python train.py --num_hidden_layers=14 --num_key_value_heads=1 --norm="rmsnorm" --attn_scale=0.349 --bias="none" --parallel_block=false --beta1=0.9
Each number is 128 + 24 x the weight over its row's rms, rounded and kept within 0 to 255. Layers, rows and columns count from 0. Numbers have three digits each. The size before them is the row's rms in percent of the matrix's.

# layer 11 MLP up, 320x160, rms 0.143, rows 129-186, columns 80-159
108:109111138136139106118120117132141060168127154141121161104135124124127158165163147147127108114102115142147159109132143126140098130132181091129119171132089157091121090118125123126125133141105155167112159161107131102129129112121138112113085121
096:115134117143119121164110135147111141097126121145139146118153126119123096110086169116167136116165153142125179122124081086114132141114112159134105118139120140114116155122110116115160120138137087074104085091125145166101101091151168133112087127
096:097114115132161143122137110131120092128172113175123131119129146126119116154120119121147135098074101123148156115110140106099160133112156142160158158156130102191124150095122150060132135089120122110119109114110107142102155098163129121112112134
103:131164153114121122155143161116159156139074131143129147138119095099118148147089124140123108134114161116136182152126105150097125121173122096156121121144115102092138130140157193150155123134108144149124125110110105124170126107166121106150130146
104:132096146187115103097105099092147171124099133110148122110129158161116153154135091158166117098117166113127111074125132120112123123142127151159160159086172130151148101094105157136141149135089106132101144116147144159098133133085139126128174077
103:148152134134116117156167118113140125118127141154101124127103132139078138124146115130120175162123143087149079092124114096075101124099146171147089090138118110117129110137145112142086160102114125108096100138148147098120163137155146142132114132
104:063117084124129158078154153109120111128146161159135117094136135175137130130156170151121131142102082114125147126112131122112111158129154099125121104144152137127089151122164129143119160136103100085132146119118147155124116114156111153126099133
099:108118122159121136138154149168124114117139126150132122113115135133115144138152139118121174125129157090147141123167172085117138121133186106085147097112121115168131120135112074126168114132113125115071111103118152109090165123106104103114122169
111:102129100152175108133134114131109121116137115125141116127147123159112110147099129148132115144110168139153123184126116085119154103153073110142134115171103121146106144133079119136114114149109170144137117153119110117132107114106134127124127087
101:123125107103129136117144153121140144110140096146093104150145090099131139121143139121167122125177144125148125084136126122123114141099139104099134099128101152115155146133084109124114160167109068141139061131157112176129154127138146088091168090
100:120115139110140112105086126083138128115086135121092143135117118169132142171138124121143157147134134149102122132120134101141159143126139169134139109172122182132127134105147116144103111170143110095101172151125099149172094121128137183138148140
095:117133128080133137125104146113147157099152117156123132176128156119135099119148137113133132124134151127097102089145101104132133136107155155105113142126087103151086191103125105098117105088122097097130086123134129130123130141158108133128109116
102:153121177169111147136122114147114076151098129139129157099135109129146173151136135109169084104125152174117132135155097073164112125095084185143131100131124164120127119137115127104143125124167118117153098124145098146136125098147132088136112125
108:114130081124118097112078114144157083090094124141140152112136086161147124181130161133136114148126143152101114153139107108144175137129153166091122123189146106104073160155118122144101114111113176108141125108137117100132124111125144160100120126
099:135114121128133123135145130162132134148145119134062149163145111111135170114125099132163125122091131146070173153175160139135095141115162180120116101108137154140136135116097140145103117161095096149159132110150128098086077108157154123097121116
093:128133118135137109167126120117120122146122145127129158117116127116179114139145094108130108152135135161154123132132153111144112126148121150097119132149130143144132145139139138108105155107114114088153152141117122092118138141087129149168104121
098:157145097130147106090121112133106111132170099124137103107099131117141132111111113117139125157121071117112101094111140058111142122144168147109132140145136134126139109088141086100164157116157107179124102141129104092116131126134119144116132144
098:149110123123145126097135139092153148114113122141100115158072137139109170105157191097129144142108145130146121104117119110110144126090160129140107092088114152132129149166132134152123140136112102101132093099106144113138174135141156140123171140
102:150114132120127126103159141147111145095126145158072125133147141139151104135122151166124163124177120085134095102144113110066139134130072095099119151150098117115112169148112097149091114119158158103099123080098114178097162140125155117131136124
100:123124104143143140068139089140156145150125094148175119118113105121145138150126126103156150110142143112143123102118110129151174117103135147185145124140144143120178114150105114140110075122146107146144175194124145169147113114098084121115138142
105:152139097113145136132132104129143124102102115117133112070130063108142111100087166140141128155105089161136074136127136149093126159090133147124132130144113116128154150141123160119117112100139123134151091100092154126139137133107119139131121131
096:094086162095156200129128116132093108138091123127130099136119146120169108153109068117105078113138140160117129120109082155148148105102106145149162092108156096157102186165144112117124162157133128087112116139159121114112171098117093134137167132
099:093132090113148172146121117132151103136178118121120140103159109116134137157107098127105141153108141081126136132149075098117144138096141114128160088118152141170091116136115105118183095112125090108146124112154143116132149102145164143150092141
097:115100148148096120132102144110110134153121154135156124099081170151144130075119136139153163145136109102119123087120149112177128140133107098115131166093125101120120121115107118135092089145113154068124078119110128110134112092143159129133121139
098:121160158087164130185134132146157128099125109108085075099142134153134149097126120142092157104157111146133135117131147146159134159160119101155150100110085107113143106148164085123141137111144111142121122125139087118140125106081139131145147158
112:122143136125178168140083123153176124124162166144151153097169120135149132138140099119144139112098151128133164153142135170124144123117099130152127104090112106153173146169135127102167148145134093101134083132154102116114145147077129096128072125
106:177084116116132093149168155128123066167144160146099114160146126145101160138111101160156158117162119145128086137096133145106142126159117142155092179129114149104126126138134078138125141148192160103141132150115145140094114181147085131120150132
092:113142131136160118106094111121132118172128158100129119108120137129121158133124096149084134128113128177133134137074127141134142114134155095116118142135145169127111128140134137124114174119130150104153133074135088100156101139126146140148129127
100:112087150111109095115101093184120145123137139135101123145159119113142158153132144116158143104121130149135135140130105145116129151129121157144164098108155119156159150160151134111137126119137175115075103062140127146108097095127117139089077148
100:115137160141144078151146119150166165138123069131098168122140101118098102143155147110126131089066154082092154134159168133090142146126155078097117116128155133129104149122123128147132156135104133125086126122150141085119117145146091124095129126
104:108148139138157116108120165155138194095116155100108125126090176146195132119103116127126158152134147098100142144146122136093137132123123156139140141113148133122143137107111117147113120169108087138110128153087148122130101152112119110129141123
090:132136167116150106115137106104106146108087082144120131136145154122128172131107087121120133129117145086128127110160124113115185147107139158114143140159135105152116135129168111157109189158121070109127093129126134082117122121126141134147150135
111:166178107124121113173121123093130113132151147153147167115118119081152114146153111110145143141112115153132120108097110142117089097128138168171111179135131115157152116091130140109155142153092133086146124123090108146114175182119126116122115125
108:130098095103115134155140144121098132094129158134089132140179173163096105170113141156124138127159134165117154116110124099150176182152100128105153113170134100119111158116132128070135130098116137088139126147118103100126134113136106137107135140
107:163154115126109118066131107102148089128129134140127125144103142137143144169113138115166113137169108092128147123130090101151127093136095147098151161138132134131149097126134105126127148150101135066172117119154151124145132152125140106067125127
097:135138141161127143122095091119117115158140163160135134124099153125167117102158117112143072142115059118098165144143133083158114168094102144126084090078138097117144147150121125102125124128125135148156192102128115123115107115140106157106108146
096:155131104136125121091100157101135146129150105145105136117081086128117130136143142139109107123118118149140122119130120112121109160139130157109108122167064130133137136169116136125082093118140158068108117135104088113115090172100112167115126118
093:114102141155115127144160116128113126171081104108094131120152147146109117163124118117099162113149102098137154159133146136135126148108108147155131122120126159131115148121108092159156144153116131122124097131112137152086124099106190133098108188
096:091060129107086173134139129101156110143123109123100071143109112118098163110115153121136101114165136110161136147106116161123138122120164127141140139133145122163115134133147153086151107131117127131124112139097124117111119105104120175134143127
106:118133170120110157073149166128108109124113133149101107121132112129111126065122085165094118129121138089143155106120107092144089095125124147089124081173177105114086145163099118137125117120124096141107164174130121128063118122109130096112160121
095:095181106105140110152122135165120100163136089159076085130134184173089114089115101136162127119133123091118131127152105140131164151133161148086125161138119142083073089164149113134108139137100141119132133142093149143157154123118137153100165152
110:138147126119108165107148122105130132144147094129131128120154148139131128136118126153173143097132122160127165085132135131118193110132136105127124152138142140133088086119115127103165147162122097118097137149152117110120128122088138062171130109
103:149140123135107122139159102157172126111114109129156101118127112123132141155124154103156162099170127162113105133095149110124147130110103093116160092114135108137089112165110134137160100100117103162163184108116189119191119096128151090153155088
105:156104132155100102089112154140128135093092119148151137159087104131127159122124059150095116092135152100093152143155167159117099116092117131157094107155101138130143144128121144109083119123141161151148158132073095126121105116118158158096119116
105:118149122128140114109138136095150095167146114102082158134095149101157126094177081160113125136107103133121139116111079136131093123140136115166112147133166158124116143128127115139129181082082098119132127100180134113148170136159146145095138084
088:118108158178123102127094139117119155109093148134104093110135137112094125110119110118136089153165079105163165119063138113137118125159113127149142147140138091104082091126145115160143090091143096174129128139136172090122119159153100113139156125
089:138127111116117153136120126124141090134131091108142142117091141116076140116069142123115110121127148097140164131133119145153146161132124134184084148122123154124104152147145167115135167109147133139124159123087126133126101114129110095150099129
093:159159128127100152149132112086163135121167132142114143144122139098179113162118167096111094100108106161059161157152078112115118138126145138097140107114109162116120125081093082156150111125142082100188158148142111167145110132092131129155121074
102:123136180132158146102139102120166098148151111127109188208117082112077116151148157128149134108138143157124160125128129117150104167105102139124135100127115147132113133145128151125123142120099113120119112107113079138109162117134172124081141117
093:110136105118136115073150148129147101145144108123105143116117145143114137160124127110128171100120145126109148171089128152101114129162125129127127101105088147089133149138071105096126122114106145118134098120098118141143103137168131110128110158
096:073123092141147129109141116154108143121088143117116140099144141102114152119112152123114146142141153099158138099103123139119153162160126163145094143129177134141161152149107117133100075097141133101145133099098122123124064147135157128168118181
093:123099127150160088109136092128128116117090138111102109116118122149154145116196154074121134092133112125114130131119119143140116076163133142143106159095131166134145153144120132114150140133152141130125187135136177124121150082130165116146103139
102:154093139133122098139163115091113112121080129105100116134115129132160161144123165161129139139142131159120093104118125150127190108099156119121092127135155158129149146148151135106089142118101122101110117099095134147148133149092099127055153116
104:148118127137093142107132110109149146141117140113061119132160199131119082111112126139162114119128108132084133134120144144109097137117157118133127098104136136139130102120103146150125144153162149153097120134116127107121147124119126149125121125
099:109138170138120136119143096128106181112142149135102115088141120125089136085106127102083121127160093108134117136115105133159090124087116133106121113137127110170096139122138113124128115076163164129127139120082148114132142159200103131142155112
096:128142182146064083098106094162137089159149109152119119148138127118128126132107128128134112124127114074118106108102126153097122166125135145173093125074134122113137129133143144099108128132166136156126144133121118136159136140120125142119128144
094:135090151134108114124123149130114150110127119119142149122167156118178171143113145101126133132133157137125133110147103146142128158109151073106175120107117140156163115132121118088145118145131144128070117125136094125082095083105131142090112116
103:093103134137138123093143168100146135175188115141103120111132130117097114156114129107118162132107159128144123132127090096117176115167147119112158141146149151153169191131142110146111095144111125056086121133092162132138155111125094121087149129
# layer 11 MLP down (transposed), 320x160, rms 0.141, rows 129-186, columns 80-159
106:173118115103040097102140114104097130142116140102150116150142135122128115126128182131120128140143136151170095133161149116143093182137134138098139116137116137155138110108122151064134094109147157131092109098128112140128143170146119127148131150
095:139136140085128157109119129099133078114097084127147130114088114131080158093086131114114140135072157107095119133096125134114137121098132143138127112113153101085105149138076135139095083146102112106124154119116101135131120095112146138150142136
098:161111108159133121117072080139128149159127110097097134110146110137140106138156157157147130136135143135134148152100109154174111123134143123122130103120124134133141150157144141141166126111159131117130194102171089142116142131119136122122121101
102:146125155139135147152121158158110118138132175168110130155145111045083120114121123109142113149136116088117124131145136152094135146158100131139158125118109107151134153091138151112126131103132107111136111120126114123117138113169151116124118104
105:144130131106134201081119093130105107119136116114145097139169130135154118164106116151087147143144115106111153136130144134159141120104110097124148142109139126147082117130153144130133136139098147150170136160168089128090115141178126135146115099
103:148136144083094117138160145110127067145102175122136163118156117131163131137164116106104120108129139106143096151077087150111102147114127149084072155143143119133096133142165142123113121159105105121085136071144120134142118183115131153093132158
107:095131098128168162112133090135141131122158127171085125096164137102156134127122126108126100155103159122123122102114148183126142153131102111078138139149165128126109127164129148141099119129121169119115139112172152131104183151134100100119126137
100:133129173116150121132060131137120154115115102133150087080088137126158138141147160099128099131126123138115116156122144096125104091120114173143118127140094112135110091128132127096144129143153106122071151155084164122122101094102118107093130148
110:156133160106161140104158137135130134098128133123148141069113174149091145100119121135123106136098089146109112115099113132140140117134141070109099125170112112105162166140133136138162121117077124111147146116144114112122101143131121123108120090
098:124149106101171106157119129108162092142137137137135097130159162129163130128144142131164131158097119142127124083137156106098134112149122165101143135158143133113128083082158131129159142113113166124135103085122099166122100167116106128152108117
102:132112083118126107123137127108133164161143150126141123151143130128144156146082136105120148109094112106137136130096138137125129174133089103115136098135177119124117129113132127158120113150104172137130119157140159127092114113130140144072137160
096:122085160189132107125157127124123099166121158104129149105110114108109143123086109168113097146133126115118151112134135123105113127147119137114151142103177152125132097139135118146090158134123153159139126171109134137106106152112109159113141119
103:120150144112140121150125135093133126128144137132135139126121138255116109118142128117128117140140120115132122113135087162125128127144124145138117134130115133137122125114141130135121130110126106125126114132142131128120143116112131141140139122
109:120129147125172106122116149114142114138144103152108122116100163163161119137132148119139120137148126120168121130132117147116165107124106180147092128137118140139137096146113135133128119103113131115124127169136128129139119111131130137161127098
103:132121129132136140146125121120108156127108127116111124108097147100112134145156142087141135120115142108138107114114096097117114129096120136099158118148112123071117102170147121138164172121086127120105107138145153135126102142120123132135155134
094:112134110129103124107118096154123164125113098123164115139127144084134106138127136151120121101149138080101121132101181136150127124131103082178116108160143110063115148133107130079118105117136137121170120119136154139126137118126092114090119141
098:092149137121111158112111116165117139141136132137107149113135145101135131171162148168138128130147150124102119154138132144157101083107134111062146126125068069119143142117144140148078102116162127149133126140117122116103125128129155109136129089
098:111142186100122113159112135115135107127111094104134114099183119043152163126138125116141104140161141113126104153117116131112114086156123111117120101148159139124090120131077112086074141123108114156122164102129145140130110069175099158128090125
103:104117126131108152120137104104162138162112125149140123149110127000107123099082127115129122135113097122111113067156119115137131122127170118102129122161108126154130119129151134140103152107135145165132148161128117127119116110129136118115121115
102:096117112137145124148134163137171119066092094100114121107130116182109112097134131132125146117109110140152105073145095103092146072128127115135133138132104132124138130136103116126168141152118102120138139111109150155099104114126110147101134094
106:145103135134153072114109159124137163161110135114130139154097107156163086174165171107122099157106102134160161117116116151100116140143167104084143092120118129127178104143168162130117142142122138130108169103136144132170154165129119131115139139
098:158144112098139096123125117120153098145118153116135186139139164081159147139099123138153150150165094148126128086140113165145152156151118191129074130145141100143159082090108129143125108118140118150114112121139110128134094114161139131124137128
099:142122147087113137079121146159128164097112093129129144130179159158106119162115130120132096160155145145130132081131171099093147114132154096155119176131089045166111123128157110106133128158106116159098095125117119159152122135122098103167127097
099:140143090097115150133110107098115129114162161126124167113141133160161152118142125114131144128110116094115109113116157105118167116136096069187150128136157170100122142164148152157127159167138123149124111133130148121136116146119144123103186144
097:158114083114111110082127124138109114122172140154135121141109081081172144139180145122164093171129128121166126165180122111115101111115075158108097139116143156145110133106120138140107149159139135135129158187132165136108106106133129121116114102
108:130154112117153164158114160155151130072126127166114130131149115141126065115091161125156176143121129094156114091147124120094118119094153139147148135119107112155092139157110131139154111119147123106052153100121110135141144144116114108097139148
101:112180099131119078126151117107129136156136155111093145153116097129104109151140131120159110178153125129123180107123104108142141094137123139139121134163174159128125108138121159118129120153111151164133155114174110135136123133112128179093125123
092:106151136105163133108079152127119137162115118127100104148151152094094114158144133163133109179138159109135129115166102202107135118086121130154114147124128122114121163123157104160103142152135163091119090154119195133149148090113106131112099138
101:106148145100097134129091164185154156157152107132113142110135138092166130130128168100122153116073121128146140134123156127116122144137159129093124140086145119151156142147139117121137155082135111105128119118120115115106104131106142112140145156
100:147148153159123184135132181142131145100110122128135116096115151143090124079192121152172167129152133185153142159141071099122136101129086119161152158115149112127151090124135125093116172131130109149137134158138137146109150138142107114128137153
105:134123129156105158141135095100112142084131134158135172124117139113098139109156100124129115126167148148094093146172138153118120100129102111101124128128114105124124110131127129083118157121134142124151167108150173086135093081120133089122120133
089:133102166076169105115087088121136128092141136130151101111165130096132126126130134117120135157160134143138074132127177161149124116123134138149087172074137110073116070112116137158100113160095123149128099158137144139090095084133130146155121097
110:116109112122119115112141147132140128149180139091108147102161116191130126089131080127140097096151138136150147090161113065113100127121153129122143108157131148135124128143115103117109118109176123108177069129144119134163137130166124096131107125
103:118126075037099127148149149126116153129111102094108122149147148128154131105132126112118113159101096154118153067158104129129141131125128125126118155141134102117129116168145153123116147139163123120139131116110107115146129149109129140121164123
104:118104128128140128125152060066163153099121129096135167126156159059097126124118089158110128127140149079128157155128109130120138156135129120109096146160117110184110133137160139146083131115137145117160167143130115129119130173127158146168158136
098:111077185132145172112157104128178157117120130128150139159131142091125159120102150062116090143149134129111135154114122178148125113123115121124133080127090138100106115136122143119100128163127137130125099124121116167130182125108101143124152134
097:130136096137157081085114074120098166105120120096145136128133098156154144142133106144108129126121156137111129129105093126146137123161143114123159108103150142121093144087134122118134109181106107144134090120176101109102117104126135108111114129
096:109100161173126081125133134134123141153129145123145117167139125107140105128125096148121130112178115123055110120127131138141122085106113129132107156137116119098126109158106160117121167138113105128114109152110089086121138146156112142123146183
096:130144155077116096130090142182135106146109127131086155103125105088106093116156158166151107110117109137147133152126129169111136121142106114130153086112110126123124136141086112132122105147107087123121128122162129144111100155155126121124132127
107:147104123110143170119114166117125122161105123124101100151123114140148118150125108138142090163152141122097152117103124130137156155139099131138098158141109148149094106126143169116092177157131152145134141110134137126139145138103130167097133100
100:125168106085127178149107090153136132132155143131125177128079167082102131139138135158102136104145169113115142094126148144115119161080148159136100098086128167156149132134166149121127159151133131110126150132119125120142168134141088142126166132
107:164098090124137140111168098173077131110136113163163106091127135156140151136102125134170123115143163152106157126149105116129154093123150136118135137164138114125115145116172130121123126162119132130165139178132132114139098119125083096104074121
102:141089086133167105147128149146126162111180108140108120114097076070130146142145176131138177160099145120119123127095095143109127129122117078153133112084166119125095127125118118109103140121151129113153116143106114147124141088144139129123108182
103:159144133118140116138135130145152142157139159123158121126121163096093164104085075111088148179150142141142145111106133127145122120138142094113117113119144129172157112141123126102110083109108151081092117140098140091096146115149113102072159148
104:116142163134139108110073088123139090113103118162155162117089132110108143124100123126104140105134139146128105174136143131141074132112135134131147129131114137122139138102121100153149144117131119122142130158165145114135154081190180107071115151
093:092124098117142175120196085158130083126129105166155142152119098124093111124099127133128147134147162120171106131116169163145148160159120111140142116147116143106117159150138093115139119110153158063160099126103123138057113113115119093115100153
095:148107128120138123099116085146119145081121126121150146152118154122135138130136174105116118058085110116127105137182158094128170136172137136118121095139109106101140120127092158103166156146145158139169107138098114117116100110116106157146135137
103:133137126137161129128096168139117129090102127126137107099099122095162145099145157127132116141081141162134151099091139157134127111115126101134180129120127084084132114110169147126142142121171155108167137118118127107126088134102120136128152108
101:138128145136109141122103105098156170118120197115150143098142113131144152107144111143134159137121159149161129108092136079146102109193135103144120171142127136095134096107149110113133106119097113131131124132130130142114083070113154129137112164
096:154110163170125149128115086167117148129122137126167143135098111116114141105125087135134145158163150107095120132104084124153122107128123167140157156135118099168138124155092124160158121151101140110137163137162109107127127117110116102151142131
096:136109097140118094129126099128127143131155122128109095101154130075148111113155113159152167174087140134098124159122110155136117156117089127145110165125108171133101133138121085120077120102114106128104131116127107106100129090114116128128160104
096:154153094131114132127136149111140142108130144095111120130119188133113153099113092155127118131121145137114147088153145143115131144141117108098085124139133108117130120130143116130048057163115107149122104143114152125129116178133113114135146143
102:123170099114096123160108121140147161127157132118157137106140174127164082108127123123156151134138118126150114100141105121115133124162110136150133143160115123152113096107111144145119128148132112163136099125152127129131149179144128124122140165
103:156126137120110129132129167132102146147100116078138127102142145123154166106109158137115140121089130146087093164098165133087094134126093158090146106113100150128117190116114126105122106157099140146137147142086127133119177148095136157098136127
100:159087147104107147175121162156127148109104119074112139086140148135142116121118088178124123112145116123098121122140114065141102164146135150145118141098131163124158120132111085096092150140110109111143113161168120127112131129123112119112141157
096:121104140141142124112129175098114189131098126105115132134131109116156097148132128177112096120142117187163116136132134158122139149112126131102150130133137154136113180170131147129133098114152078148136085118097149131082092116119145093106071092
096:129162131124116130094139145080145100164083132142072117126137116106112110123134124105132122117164112125178149123109099117081166142149141148140156120141133104099156096131127125126077130150091116125122111120123098141141092132112117128085114117
103:109143141146169161121158067155121109084183149129095119122109138135152102119166100132160123124117142126136115157154138148116113115164124148153135135113135093112086117203150136134139087103142141138133121140151097104168135070136125102139125140
# layer 11 MLP gate, 320x160, rms 0.139, rows 130-186, columns 80-159
093:121138154153166153099127124091133107152103131119108120116127173163078146164131100124102134137134155115129130137147119139123164173112120158097141161125102152157188078142150147137130128135138104128137130146106116130082182183105093145167142148
099:139115117109117133077126136108111118138167129170102144116113143159108145144162081146128082137136153131146148130119113111151156199126092144165106129132144093161163103134174114124089146146118114106156108141131123121162142172127126116131117099
098:131147145104141150131115150123112085154133158085177138134119133115095133111158072151084109137095114123068131121128124149142098155098102152092157140103151124189132108143095141134128144106125085157121135110120103131099177133135162165132128129
102:107077173131120177146114146116102113141150099114116107128120135155105114157145111184167126128134113117116145109106126093134125134115120119130089148116128086116099101137122158139128147148148147128135152134163146097128094156072101135149130108
099:133137164085130108157107111108135110173132150136112148120084171132114121149165085147144089104155076124145139131088151100146116166123132100139121122117112127151152102140141103161107111124124133158199205085134154150155088100115153161135121140
101:100089123109114121136109120161131164102109141107147126175129142139116129120109097200099136082143133138117131132140115119126119138137124121130132102095131135096145111161147143111144103133078175087179158102128179130107120125119125135133127174
102:152150137119143123100189119114102120063106127122139095130149140131100129145105121180078121096114133119155134139167129172130142166134099110091103134124117139091168108150132081103119138147138126109138098091124123147127119088086100117078082119
106:086169162093144162162157094118128118145089117127112138133143105174065101146134135142143175137133171131150133152134159135125143102137125147156140095134124149185111152147100087131120129133137130149099118114138103116121131125130112088113142137
102:130100116095167148160158114160145112124145120123091111112160095155116167156133114153137089136159147154131133094133141089129102177101160076122145118121147165110118142128151105118132127108120118119114102171113143153144138121124122106119112133
103:176104139132112108107093147111121116143118127108148114130125155133091089135119149094134148073156087102122115102127151119140151123140148104145173133160177118143140134132111091141078156105124123159110111110118140093127155103118077085083137123
119:119169073107149173117090146116129191123136127146128155161163148130136132126117117094117158098113149114103153103159151154150131113084148127107154113125086116156140145141125139109162107116123082105143152101165097154154143132128146127139100100
096:129118101055123142118108151095119140093142139108111095156111131103147146101127130142106153159124101083131135107117136133101143122146184122121132167130129162132142120152128143127114144179082142165104127139127110150130143155134123131114150109
101:104128137137130149157154099158123117075150137127107125170115112112088153092107109126103106154126113127138147120164172086099114123123153101165190106138118108130155160135143145144151170164113118122109121095107134128107130161077140103169115094
091:168163111157147096085140114124136124141124105152132108111156094111152160107159162151109114132138156162118148164136096109162134150120113101124126155138124147119157139131112118124125089139133108154120163113132111113107169101116108140083103118
090:115138115129135153130141141098123127123131116136122134104163095118129147108124127135112088140087157159100143105155106075135137147140159154120121133074137115159135141102130136098117163077113117085086115081114120139117144160106088146128132160
101:141077171134088122146117159121124113130109154114084126162138151125152174153135094115112108104119151141145118096102137086137082156133140107133152135106178173146156110125134153146150126150124103147131098147159095113146160126128139150151114120
100:171118122132107099083114106115163109122141160087077160131103164132160143101129145150123129111107105146103114141150128120127106114119168135103136147115144150137161133133120150107130133100120129120139151093113145146147139107161153142097176088
092:135113155105106125133134147122100138109127097104105111132137119095139119109132129127176113121075174119159095147119125122112114143130113099111125104128122112092104174110080140116098151141103143118141119076112088158111133168122171101138102125
098:124115104084123160100110108137109156083143150123141155135109086120097146107165180157100095102106131072135117146126138184159135143136129082183151130110076105120126131148145125108086105132115135115116121129160140093140092130100145138118137118
102:147123124132137096146120123161139113157136126137133118126128134121110156102169118112108129134125099106120132116134120126183154113145199099083093128148130105109171127152158118133104147107115153136107151117142125120145127171100072140157149043
100:121102125126122118150135127131172142118118149101128118169118154131140121184127127075131141140110131106130104108116096112115111166098144107143112093113172122156156123123103136127120119053136118115152111157103151138139168139083162143163131130
093:153186108142164176144132149105141148103083134151128186148145145116129087158128132134167129122112127149070146135141085131100121105114182141119102113105110092130121132184130135090121126132108082133135099128155104110128138109126118073159075106
100:188142117124108110080093161074132144086117160156140137165142139134137084117129140116127123083156134096146168125127081110124114114091096131127119158106134109127118149139111119143135130126134144129109170145131127137155113133156108177086104102
098:101130176134133154151127112153158131130102114129110115099090138133105156110128104134094141116112104150069144118122145138158134156137155144134171106138149083137110104193173107055142146128136128135101111122127146095118162164116148162158158118
108:160155092119143147127125112143159139093142141142170163156125131104127136134136125137147161113125143125132150140134092166139136164061150133111153138122156098143067134148112141111134102143120128107113118086163137159131151070109121128096113111
096:170152117082157137142085107143136159141133126104152145141129109167146122158170113075183154129120171124087157116162103175144106128050115125127148105124153102131164132141129158107123103124119103120149138154149136113137168114100181076149123124
088:155170092108125132102158106145103117147126166119108147142153097135126135090153154120169162127122150080161150114114130113092137084140119125115141103132141173134108126140119123104099134149151161152116105152130151087104096146136131152124163121
104:098150155062125151148142121126159116121116132125166134144116099129101217145136098140101118089134166166083135114167149115143144141127123219144120153110129138124131144113129095099142147103077163110132170136111142139091130126110131130114110122
108:140139150124067132121100104155164130136153205093116099113124110130109143127126110123133127128097146148171154089133083122136119149116143103110131080114122174179127125134139149158136087162087148151124135127140131135135186134129148144140144137
104:116191114108120139087132105042091108120119108104130101168157116138118130132143092138072086123121138115138141184159094124147170120158095141137089094134151135117077090157137092121128123115109089132156157132131138154106111141136128137141115128
095:124114119097122121120109097111119140067161115164099101130117143125163081162137134138094134123132115103104131128119133131089168149108163125125150117138155087105131144143108159151153162127179106147169135150086121121092134121119135126117136100
108:145150146093168137093131086094180123136131131139150138108129124174116087136160106124146153098174164148173157137152094141126106105141138135156121154161125127116127086128092153168134162117168115129118149100155124149156153155081121154144139095
099:109190123136145109132104099146121117147121107111156133135097114187135131112128093120131139101055096084110157126136102153100065098130138117137141117099088137184126101125119167158137146140124157170103130112115160121131145113118168141143141105
109:139135102102109110127080125087072117096112086136114121160134124124130121114163117131144143082121154110121142145148153103137123093114137158144149173084117161142111136086110144119135096088110135113131116130131134126147128081129145151111107098
098:083122121116092116143140065143172095153139154147160124138144111125181101166056112134155112145097093106145089151126130140147091152114106120103086146147113118152134133120142102104072130157140128128149150108145131113133162118152137116154123113
100:093098124116115159136132119110134147138142141112106159159095147155161167116137142122140119111125136139096090127106131177121134098103105161158094124134104139121133109140113087159146149081061093149154114123150140077138134129109153168119149110
093:100128179129132133141158115120118123115079110140100151151135179138111114196105136112125137098144137072120143145089145121132159161113123169136147122085146117150147107125128085098107136097154105142146125159135119163109067132110139127129161115
097:142116110114138141126119102110121154113129154123143124125153124146121151090167148149176105128161109111148109123063154120161124145103099116096142080086165082161123152122095159143136123135119113116184119148109154107139118159128111147153147079
099:151164132124113129139100098080145144103131082108078112171138145132117153146154116142120095102153122103145141117184080153128104098073153123121110114166134120132112131155089140131123168131135118141149148151121129124163161162098157127137136083
101:170114098137149135098121081107174187115102147108167140151142102143154117155147131121107150111145134084111104157162163110094114149127146112153150116135125155140115126144094100175160153158122092169128114109138142119104127150094115133144117100
104:152143128132130123129099123133120156118098136098108159135151157139120145162127082148168122114122149123137153127164100132114130112117109113136152142125126114145111126153125129097150159196097115107114107145133112116138169101135174121124114140
104:128171159124130169116071158097130162105086166145153132119148107162085137099139109139102099098139097129071116114148091141128129077143161115107115123142099090116137093155102141144123187157149117140128161111155130115141136140121109140158132092
101:135108135115116134050103130103153108151139115136104155119096103136135129135179116171118128106109158103132157172166146135152108133113152117166112131118155096113115167133128135110107132082130158103097136152094133143141116095109128177105099125
102:130154140097143100103134081124125102171134136122113141117122132208112099147138127186133161083086120101122134165123112139122091133090138095139156128121106133163126131143081142128167132101096113126108171154158118126158180123091132141128147077
090:154126117158095111140075146114136172136114151110117111126165162120156126139145125079161108113081083121109162092113117084117090124088157130108132117123147142161131073129148174170149125120117107161112172107152133094159146115135126132149176086
101:095101154122115123122138135125154148133133146133123127130162070151133165169157151141168126136117096158088103080127127131114128115075150101103120101092120147160160095153136161128126100160163102154186107147135077182146133125103119154111147116
095:149164122088116093066121134102160128115114092130110133101145123125154111149128137097144138052118114128078138172162112115114129153129116155127163142100122158116136125148084141142142132133124079116126179111104127166131135089114200119141118115
099:129097099101065084144147128123147160094118181084134103161098160150113162134132151128145106095079136135136140093129080136133180136142150144113129145118155080138099113176135125133127103124100055123137140106129143093131140123117130122110142142
101:120107106072143102106140158139119154140152142132088158170146148144167142139160150144108105127085151117155165139135164093168108170097119154124140140106116146181088138120118153091145136121095145121144108106100122165121094132150134101111066129
096:170123151120080142140107127127103129135110123123100168163111135139144115128150117129161121124081133191110187115168110168106135081135176128150099141140158163141127175134145108141122156104112119150122156127118141079110111128123118097086106093
100:141111138099075134144156094131123166120152136103118100119175109177150090154130109100155169096114140141102151092152153170130127189118136130118146139152130148184087145125111137109133151142098105070153122122139133128118137122158115156086139104
097:115120144103128154127115111152069131152149145077123191107135137155169116118105151148112102116092126125137162153138174164185087148117114132112150129102190138123129156128131154122110139119110165158161158148147126155148114133110164166119069143
101:148115134110127097137143152170150103130123142141115152163137055153085112085135124162139156145092097100154129139175124101181105183110130113117115120101154153124123148114122136143188107118133140063097154147122116140120105091144161093145089122
098:140102130097129166107132155151129139123132133117161104158161122132151115160166158146113119133134155141109149183175116135100140142122124110136176127127136140108153131156098108094158122146123087104132155110138110113067135168112109100162115103
098:095132129133169125089121153109099108130120113127142088125130160124141103153109080164122165114134151129151135135112112159153108089136121099139115128102152151085134081130122139157119130162146116132133148179087120133140103142102088126132123141
094:102171107140111166159160126097138134123120096084154127157116151113127101148157137140123124144120101152121094148101110144139107135109132140104130050118125088118133095128133121138164151140107099132137130126177120123141126090116115153133145153
109:102101160079109115123096110088113166145135124078154106170137147187137127146083135149123147095109122096133099148137136148105129155122182072068155139100154135148122129132144148136165133161087127134088110152118156116123138144109151119109135092